Part of a small language model's weights: no biases in attention or MLP.
Each number is 50 + 10 x the weight over its row's rms, rounded and kept within 0 to 99. Layers, rows and columns count from 0. The size before them is the row's rms in percent of the matrix's.

# layer 11 MLP down (transposed), 1536x384, rms 0.191, rows 426-431, columns 128-255
100:48 29 46 38 40 35 44 53 42 57 48 55 81 67 50 56 45 45 51 65 44 34 47 41 50 58 53 67 38 43 46 34 34 67 39 45 50 43 34 38 65 37 48 42 57 60 41 72 53 61 51 52 53 57 44 54 60 45 57 49 57 42 60 42 39 50 53 80 35 46 36 56 64 45 51 48 40 36 46 40 66 35 53 51 23 49 52 52 48 52 49 46 55 55 43 48 54 49 44 46 61 34 46 45 40 63 50 26 56 50 57 46 44 58 52 49 40 45 44 39 62 52 59 32 54 53 66 58
097:63 49 58 47 30 44 60 50 66 44 56 51 55 58 47 50 45 53 58 50 39 35 46 57 59 62 36 50 31 57 51 40 56 40 51 53 49 59 48 59 46 41 53 50 43 54 66 55 45 44 41 39 61 60 46 48 35 43 41 48 61 68 59 44 47 38 66 40 46 60 51 40 49 55 40 54 55 55 58 62 37 48 68 33 39 59 39 57 58 55 39 43 33 56 51 52 58 45 50 40 29 38 57 26 41 47 75 57 46 36 47 46 45 54 53 49 42 54 61 56 45 47 46 45 38 67 47 61
105:43 28 56 49 50 53 55 59 38 77 37 45 42 62 53 49 52 59 59 44 47 51 48 36 50 45 36 58 48 49 54 55 43 34 55 50 49 47 59 34 55 48 71 39 26 58 66 38 52 51 42 23 51 46 42 30 37 62 45 30 59 54 43 38 41 51 31 41 35 56 45 48 60 31 57 52 50 45 43 51 67 64 56 48 39 47 63 52 52 54 25 51 61 44 59 56 37 35 44 44 65 34 40 36 55 64 49 52 50 41 51 50 52 32 69 42 52 47 46 53 46 41 38 45 42 33 40 46
101:55 48 43 32 50 49 54 54 73 59 32 53 47 50 41 51 49 43 63 56 44 51 61 54 44 64 63 62 54 58 53 55 54 49 34 62 45 50 45 59 54 46 39 45 57 54 45 39 45 54 58 37 59 60 43 47 57 51 41 51 50 63 74 50 51 43 41 52 57 56 66 64 65 47 53 49 61 57 31 38 48 53 60 29 50 61 53 42 52 47 53 47 31 60 52 68 56 51 53 45 65 52 55 41 59 47 46 57 51 51 41 54 52 51 51 46 55 42 52 57 64 51 44 50 48 46 60 68
108:72 36 53 56 34 43 51 45 52 54 44 36 55 66 54 63 49 31 49 58 58 18 59 42 38 59 48 45 60 53 42 32 55 46 55 69 51 49 53 50 46 33 50 57 40 70 47 44 56 60 48 56 37 60 51 37 48 40 48 48 66 28 46 42 46 36 44 57 61 55 49 47 58 52 68 46 36 66 52 51 53 60 54 65 43 52 59 36 57 53 49 36 63 52 50 56 54 53 52 46 60 37 53 51 65 37 48 50 58 43 62 45 38 37 56 51 55 41 52 35 37 37 50 42 58 43 50 46
104:46 40 65 63 53 45 60 33 48 48 47 52 51 53 39 59 56 50 22 40 52 45 49 40 61 59 57 49 40 52 55 42 53 61 37 32 42 54 37 47 43 44 59 46 46 45 49 55 54 48 60 49 48 55 51 57 53 63 57 55 49 53 56 50 43 57 49 33 55 62 55 52 47 49 40 43 61 58 40 57 57 44 56 48 54 45 35 54 44 59 51 52 48 41 46 68 52 53 56 66 48 49 59 29 64 47 71 36 56 57 53 45 21 50 49 35 49 21 53 52 30 49 58 47 47 45 45 35
# layer 11 MLP up, 1536x384, rms 0.17, rows 427-431, columns 128-255
100:65 53 45 57 52 60 56 50 42 56 56 53 50 28 53 50 46 39 53 44 48 68 58 48 40 57 57 53 44 67 42 46 53 42 49 41 44 66 61 40 26 50 43 45 42 52 46 37 31 44 55 50 50 50 42 42 41 50 50 37 48 42 45 65 40 72 47 42 39 27 53 55 46 70 39 54 48 50 41 60 42 48 30 40 66 53 47 43 76 42 50 34 42 45 53 42 34 56 43 45 66 55 34 68 54 65 44 44 32 51 49 49 40 43 35 42 41 43 32 51 41 57 57 53 47 65 41 26
099:32 42 46 55 36 39 51 42 44 34 57 53 43 45 66 53 42 37 52 40 50 56 46 45 42 51 46 36 40 56 50 42 56 41 59 52 43 63 41 40 35 41 23 27 59 45 45 37 49 55 50 49 62 64 34 45 52 38 50 55 50 40 41 57 53 53 33 63 58 62 52 33 62 54 49 55 52 52 60 65 42 66 48 24 49 58 58 52 46 51 57 45 34 52 49 53 34 53 50 53 49 49 49 52 40 46 37 28 56 40 37 47 38 55 58 45 50 48 64 43 24 30 38 32 54 56 49 56
098:63 44 47 46 56 56 47 38 36 49 62 43 58 52 47 41 61 49 51 50 54 45 38 43 51 55 55 59 44 60 51 37 37 53 56 36 31 46 49 33 44 49 64 50 54 43 59 42 63 36 44 37 68 51 21 41 48 49 33 54 40 48 41 42 43 50 70 42 45 67 43 48 38 47 52 37 47 58 57 45 75 46 65 62 45 36 53 43 53 65 44 48 53 45 54 44 29 44 42 42 71 46 64 37 60 56 57 54 48 62 55 59 51 37 58 54 27 61 57 63 62 54 49 39 34 55 45 48
099:72 35 63 63 67 48 44 66 40 49 47 39 42 62 29 33 53 44 33 46 47 46 45 44 44 29 53 56 46 45 32 23 56 51 46 52 63 74 39 38 51 42 41 57 49 57 56 48 57 41 61 58 45 44 38 70 46 48 68 60 48 52 62 56 54 41 53 47 42 56 50 50 52 55 61 59 40 66 63 45 47 59 57 71 56 52 42 44 37 46 75 51 52 54 51 52 39 50 50 46 70 33 51 46 56 64 52 65 52 48 36 65 37 54 58 47 69 57 41 39 50 47 41 69 34 45 47 48
104:50 59 33 48 54 57 33 51 60 53 46 60 62 56 52 48 41 48 39 59 55 51 53 43 60 49 39 63 53 40 37 46 37 46 44 48 54 54 57 57 41 44 47 62 29 61 71 51 49 40 50 32 57 46 29 43 41 53 45 81 48 64 52 36 56 56 48 30 50 48 77 43 78 51 64 40 55 50 60 65 52 51 59 36 60 52 45 43 51 55 48 44 61 34 52 47 47 59 27 47 55 47 73 49 41 47 49 56 44 61 52 53 46 63 42 49 53 32 42 59 39 34 48 51 48 52 33 41